Each number is 50 + 12 x the weight over the matrix's rms, rounded and kept within 0 to 99. Layers, rows and columns count from 0.

# layer 4 MLP down (transposed), 512x128, rms 0.0699, rows 105-130, columns 0-63
45 46 38 40 53 46 64 49 49 47 45 43 50 55 49 47 44 52 52 62 69 53 60 69 51 16 34 60 48 55 58 44 62 75 32 46 36 50 71 67 55 22 50 55 43 40 46 44 41 60 34 71 63 68 28 61 44 62 43 64 28 45 63 39
69 56 32 61 53 44 48 71 47 38 49 49 41 51 64 57 53 47 48 41 39 56 20 74 48 50 39 39 51 79 27 56 63 49 61 30 31 40 24 45 71 47 58 47 37 74 58 55 50 61 46 42 72 54 48 61 42 41 60 42 88 37 39 53
36 61 63 31 40 41 20 63 62 52 58 25 46 82 38 35 24 38 47 38 45 69 28 39 41 41 49 58 66 41 49 41 45 62 48 57 33 61 91 32 48 51 57 22 39 35 32 43 77 24 60 42 44 70 52 43 61 45 29 55 58 53 47 44
59 53 38 55 49 38 68 53 53 51 52 77 45 59 50 49 46 51 53 55 45 56 48 46 48 46 44 55 41 38 51 40 47 40 49 56 52 52 40 41 50 34 40 46 37 50 48 44 43 45 38 42 56 50 40 29 46 62 53 49 54 63 40 52
49 47 53 39 49 31 30 35 49 52 47 30 40 47 40 63 36 72 56 63 48 56 34 48 31 46 41 55 57 35 56 49 52 67 48 54 61 44 66 25 56 68 23 50 48 57 59 58 50 49 35 56 67 49 32 26 16 27 65 57 52 36 72 43
49 49 45 49 53 51 57 40 55 36 47 46 46 21 47 43 49 60 51 51 58 51 35 51 52 37 47 47 58 55 43 37 65 54 44 43 52 46 37 48 63 55 53 53 40 59 66 55 64 43 56 39 41 61 57 28 46 64 40 46 45 76 42 48
32 44 80 24 53 51 51 31 61 39 40 49 65 49 53 69 54 37 56 31 75 71 26 36 63 41 57 34 32 97 55 51 56 62 44 37 88 59 29 51 58 42 69 60 43 55 40 54 60 46 39 20 25 65 46 49 51 51 64 46 61 34 38 51
41 43 37 62 52 51 64 55 50 57 58 61 52 58 38 52 49 54 53 43 54 44 56 53 42 59 55 46 64 45 52 62 49 50 36 45 48 43 50 49 45 35 35 47 43 64 54 45 53 57 45 50 62 51 58 47 57 52 57 48 48 62 46 63
51 58 36 35 55 24 44 79 42 48 59 43 50 49 40 51 36 61 63 44 51 54 58 50 45 40 65 60 52 52 59 62 41 33 64 60 24 48 43 56 45 46 42 54 67 48 80 46 40 49 57 51 80 62 45 31 59 39 59 44 51 56 64 57
62 40 47 54 23 47 49 61 56 37 65 34 39 49 46 52 37 42 46 73 58 51 58 50 45 53 53 43 61 56 21 42 74 49 67 49 55 27 40 62 50 70 63 53 44 46 32 67 68 42 58 65 51 29 49 42 78 61 55 54 33 31 33 39
46 68 48 33 53 45 38 91 60 43 47 77 43 48 60 44 75 50 52 23 52 59 76 80 50 47 61 53 58 50 39 50 49 52 56 17 23 60 58 55 17 35 68 36 42 38 67 42 66 50 35 30 56 51 50 51 21 40 33 44 56 31 60 37
55 57 64 26 36 48 54 57 45 58 45 48 56 53 45 54 46 48 26 57 48 72 57 41 57 60 34 42 50 61 32 33 65 48 58 52 44 41 51 58 27 60 55 50 60 55 47 78 56 44 38 55 60 37 42 31 55 39 52 73 39 33 34 67
56 61 50 45 46 52 45 60 54 58 48 27 32 57 36 51 50 56 34 52 63 49 50 43 47 54 43 50 48 50 52 52 61 53 63 29 37 43 46 48 44 76 44 46 56 54 53 58 60 32 64 61 43 79 59 41 44 41 46 57 46 53 49 57
40 51 47 50 41 40 61 53 56 56 37 55 50 56 57 54 59 60 54 33 33 50 41 42 48 46 43 44 54 59 48 36 64 44 65 47 60 33 47 65 39 50 52 47 48 40 57 61 40 48 64 63 41 37 57 68 63 44 50 48 46 39 52 47
39 53 32 40 65 42 54 46 55 39 58 56 56 50 51 60 47 43 60 47 57 43 47 51 43 39 57 57 44 44 49 45 61 54 42 56 54 58 44 36 51 52 50 38 37 61 51 40 47 45 44 39 54 69 48 43 45 60 53 57 69 62 46 53
60 67 57 45 54 59 59 57 56 30 48 57 46 52 37 36 50 53 41 56 57 41 45 36 57 52 40 41 44 50 63 62 50 61 47 54 45 38 46 49 49 43 56 59 37 53 61 41 56 61 38 59 34 53 49 44 34 63 45 60 37 48 46 35
49 38 71 65 39 50 69 77 56 47 47 48 50 11 20 49 63 40 51 43 61 62 52 65 66 67 41 63 60 49 50 29 43 41 62 48 23 50 11 60 65 57 79 63 40 45 66 56 34 52 53 57 38 77 39 52 75 53 51 62 64 60 81 39
35 55 46 53 51 60 65 49 51 58 58 54 50 43 68 56 61 62 40 30 40 48 36 46 65 42 44 45 46 50 66 51 50 45 43 57 56 56 42 40 58 32 47 50 54 38 31 54 51 51 63 47 56 38 41 30 48 63 59 47 56 69 66 54
53 40 68 52 65 71 59 27 52 53 53 54 52 70 72 47 40 41 37 61 25 46 44 56 58 59 20 37 54 45 39 60 68 48 51 47 49 53 37 48 51 56 58 52 31 67 33 49 69 53 35 39 50 57 32 54 68 68 45 53 43 50 61 38
33 41 83 58 54 71 63 49 82 46 69 49 72 57 76 41 40 44 37 66 47 29 39 46 60 29 46 73 15 36 40 48 10 57 65 46 60 42 60 32 41 29 44 43 59 56 39 49 55 25 53 44 33 53 42 38 47 66 43 43 36 47 35 72
58 47 50 47 37 59 60 63 55 40 39 34 43 50 51 56 43 48 36 49 67 67 38 53 50 34 43 43 37 53 85 77 63 59 39 40 34 49 48 58 38 39 53 59 25 56 63 53 48 58 47 43 47 54 59 50 60 59 48 55 65 76 51 41
66 45 38 27 35 59 51 43 53 42 39 39 54 65 60 46 66 49 46 51 52 43 49 76 46 60 61 49 42 39 57 50 48 42 27 57 26 24 31 37 54 54 40 49 54 77 38 57 56 45 43 45 49 68 55 43 46 49 34 51 44 44 37 60
23 25 55 52 35 63 60 36 39 32 56 48 46 46 47 53 84 51 57 69 55 60 40 54 56 51 64 54 55 43 59 50 33 55 69 47 50 33 41 41 61 48 52 40 39 63 42 49 67 49 51 67 47 65 46 61 48 41 28 49 63 40 44 55
56 47 45 53 32 18 46 38 43 53 48 84 57 25 92 39 63 55 70 55 45 86 54 47 34 59 74 47 54 55 51 42 33 56 62 44 70 45 56 43 40 72 44 48 50 52 59 45 62 52 66 42 60 39 50 26 38 38 39 52 53 44 43 53
46 32 34 60 34 50 76 50 37 45 60 52 27 20 44 70 82 54 40 62 33 67 91 53 60 67 59 42 33 39 63 40 28 64 32 42 44 45 41 62 36 66 52 58 33 52 59 45 48 48 65 38 50 70 51 34 57 38 50 58 62 54 59 45
60 62 56 21 31 36 63 47 39 55 37 68 51 79 49 46 79 44 62 57 55 65 52 67 52 67 59 47 35 55 39 48 44 24 41 51 22 42 55 21 41 53 34 58 69 44 32 36 24 51 48 42 62 40 49 49 62 70 55 48 48 63 59 58
# layer 4 MLP up, 512x128, rms 0.12, rows 106-130, columns 0-63
53 55 42 47 63 63 44 39 58 53 58 42 52 74 38 59 54 63 38 55 61 47 36 74 50 51 40 47 69 49 41 34 61 45 63 62 54 29 39 49 48 47 53 60 49 44 50 58 64 49 49 37 52 60 51 53 71 46 50 53 45 41 43 57
55 46 47 79 64 69 60 48 32 62 67 64 54 36 50 56 53 60 51 61 46 57 37 49 68 30 45 36 42 60 36 23 50 41 34 51 55 47 61 67 53 41 46 45 43 69 47 58 47 49 51 50 57 76 72 41 40 57 59 47 53 34 35 58
49 51 55 47 34 58 47 40 50 59 52 34 54 53 55 52 60 47 38 56 44 52 52 61 55 45 46 49 59 60 42 53 54 57 51 43 64 37 66 58 51 61 56 50 56 50 58 66 59 60 59 51 51 53 64 61 58 40 43 54 50 41 44 42
58 55 51 59 33 46 47 42 35 59 61 47 47 88 41 58 51 77 46 45 77 50 56 81 19 49 19 71 72 44 35 35 86 75 45 56 44 42 44 52 42 62 22 46 36 34 52 47 49 55 38 46 46 61 73 60 49 51 44 53 48 42 41 56
67 46 54 74 47 65 41 50 45 60 59 45 53 39 53 63 39 56 56 45 42 45 43 39 59 55 57 44 62 49 36 26 64 62 59 48 48 45 53 47 46 47 60 51 55 33 57 50 58 51 56 56 59 45 68 62 51 60 45 48 50 50 38 44
59 52 63 37 20 36 47 43 78 46 53 51 50 47 45 60 39 37 55 28 57 45 29 59 49 31 68 44 32 47 46 43 41 72 57 43 69 31 05 68 37 66 29 39 78 36 53 46 45 61 56 55 42 29 75 58 51 27 41 48 30 63 44 56
51 57 50 43 55 57 37 60 59 52 51 34 52 39 44 50 54 44 46 56 49 52 50 66 45 41 43 37 45 51 49 47 44 52 48 41 58 51 48 58 52 65 56 48 57 38 40 51 62 60 38 53 52 47 62 48 62 50 47 54 53 51 47 44
52 45 45 53 41 50 33 78 44 54 64 30 50 75 34 57 43 45 47 52 47 52 37 43 33 48 45 48 51 54 39 41 55 68 48 57 68 50 26 61 59 70 58 49 56 39 48 52 35 95 61 51 53 20 55 59 76 57 30 58 70 50 49 55
76 51 61 62 33 65 46 51 49 51 60 38 60 48 42 75 52 55 57 51 48 52 41 49 50 55 54 31 77 50 18 18 75 67 61 52 60 18 34 67 40 72 53 69 53 35 53 74 59 62 58 58 50 39 70 57 52 38 39 62 44 43 29 41
50 53 54 73 48 66 50 63 47 44 52 40 47 23 46 57 50 50 62 46 41 54 53 55 44 26 46 54 60 41 37 35 55 57 35 34 77 55 57 86 46 38 60 49 44 52 60 45 64 62 64 22 60 81 44 47 48 49 65 50 38 56 47 44
77 56 69 67 43 54 40 47 48 57 58 33 61 48 49 79 49 45 56 56 52 55 53 45 43 53 41 31 69 56 24 21 57 62 59 50 62 32 36 65 34 61 57 56 59 43 60 70 65 61 56 59 57 39 61 59 44 35 47 58 45 43 29 42
69 49 52 53 40 60 44 47 58 48 63 37 65 48 41 79 59 51 52 54 56 63 47 68 40 42 38 35 65 47 28 18 78 72 66 48 64 44 63 60 53 63 55 63 72 35 63 59 80 63 79 43 68 58 75 62 71 49 54 52 37 50 32 43
56 61 44 59 31 50 39 44 50 61 54 32 64 42 54 70 67 66 40 59 36 67 51 60 56 46 46 36 59 36 34 35 70 63 50 57 61 44 29 69 38 55 55 59 72 54 53 57 50 78 56 53 61 29 71 50 52 28 50 49 49 50 26 52
52 60 54 48 36 60 45 54 47 49 49 44 47 54 45 53 55 55 46 57 50 53 52 72 35 50 44 41 49 66 40 47 53 47 46 38 49 55 63 64 57 65 53 48 59 56 44 56 61 48 57 47 54 50 50 55 60 44 52 54 41 40 48 46
62 60 65 56 51 59 42 65 64 61 53 23 61 44 33 83 46 48 56 76 46 40 30 42 39 41 58 48 51 38 34 23 46 50 49 38 48 46 58 67 50 43 48 60 52 66 68 62 63 74 31 59 62 68 64 55 47 54 47 65 41 51 40 48
47 41 75 62 17 62 45 74 60 49 40 51 49 31 33 61 83 49 43 52 70 34 50 71 57 68 32 70 59 68 45 38 49 34 50 60 31 18 38 62 56 58 47 53 43 53 53 51 38 41 35 80 46 56 42 66 85 37 65 57 36 73 57 57
57 48 60 61 22 84 43 55 59 55 55 31 46 60 52 76 74 40 51 68 59 42 39 76 42 53 42 40 49 58 32 22 75 51 44 54 79 29 50 66 55 65 46 67 70 44 57 65 57 54 63 40 61 48 55 57 66 38 58 63 43 47 41 43
45 56 84 40 57 89 44 48 48 55 66 39 69 80 49 71 50 47 44 61 52 57 44 48 43 67 39 25 70 65 41 33 33 54 45 64 52 56 39 50 45 47 52 44 45 74 59 48 69 62 50 70 56 72 32 56 53 47 44 42 38 54 08 51
56 50 26 62 55 50 43 73 50 56 42 64 59 21 63 66 15 46 61 67 54 63 45 72 50 35 51 30 45 70 45 12 50 55 35 40 68 47 71 58 73 53 46 45 86 63 30 63 45 51 56 40 33 73 57 53 54 44 96 52 63 39 47 50
64 53 59 42 57 66 54 38 60 53 54 39 49 71 59 75 51 42 50 48 39 57 54 76 45 52 38 31 72 52 44 29 52 39 49 64 53 38 34 66 58 53 62 48 72 52 46 62 59 50 48 42 45 34 35 60 52 08 57 60 17 36 29 54
53 52 48 52 54 70 39 36 42 56 67 36 53 57 38 55 48 51 43 52 43 60 30 35 44 57 29 48 65 61 42 33 94 65 54 62 72 66 64 52 58 57 69 44 30 41 71 32 61 43 55 71 50 35 40 58 50 69 49 51 50 62 44 37
67 53 50 52 29 62 40 45 60 54 56 32 53 62 37 80 75 52 52 51 45 62 36 81 49 59 47 32 56 52 36 24 63 62 49 32 75 40 46 72 42 55 64 47 54 47 46 54 73 59 66 40 56 33 66 58 50 45 46 60 42 37 26 47
46 42 38 70 28 62 47 31 50 62 53 32 50 40 73 58 38 62 49 46 39 65 50 76 56 66 65 40 60 63 39 37 63 64 45 78 47 46 43 39 38 43 36 62 42 34 71 40 54 38 59 59 62 57 64 46 27 68 13 55 83 37 30 45
56 47 58 41 59 52 71 38 58 54 43 32 38 43 60 53 43 37 51 70 47 47 57 60 62 65 46 43 58 65 39 49 51 80 28 62 53 32 31 67 44 49 54 45 39 60 52 45 73 43 46 51 57 54 51 58 39 39 43 54 63 24 33 36
58 37 61 45 58 63 36 43 33 59 57 46 58 74 61 56 66 46 45 44 36 25 58 36 49 47 64 43 41 61 44 55 57 36 47 44 49 59 41 56 47 55 38 52 58 31 37 65 50 58 49 48 46 52 46 70 51 43 53 53 41 35 46 66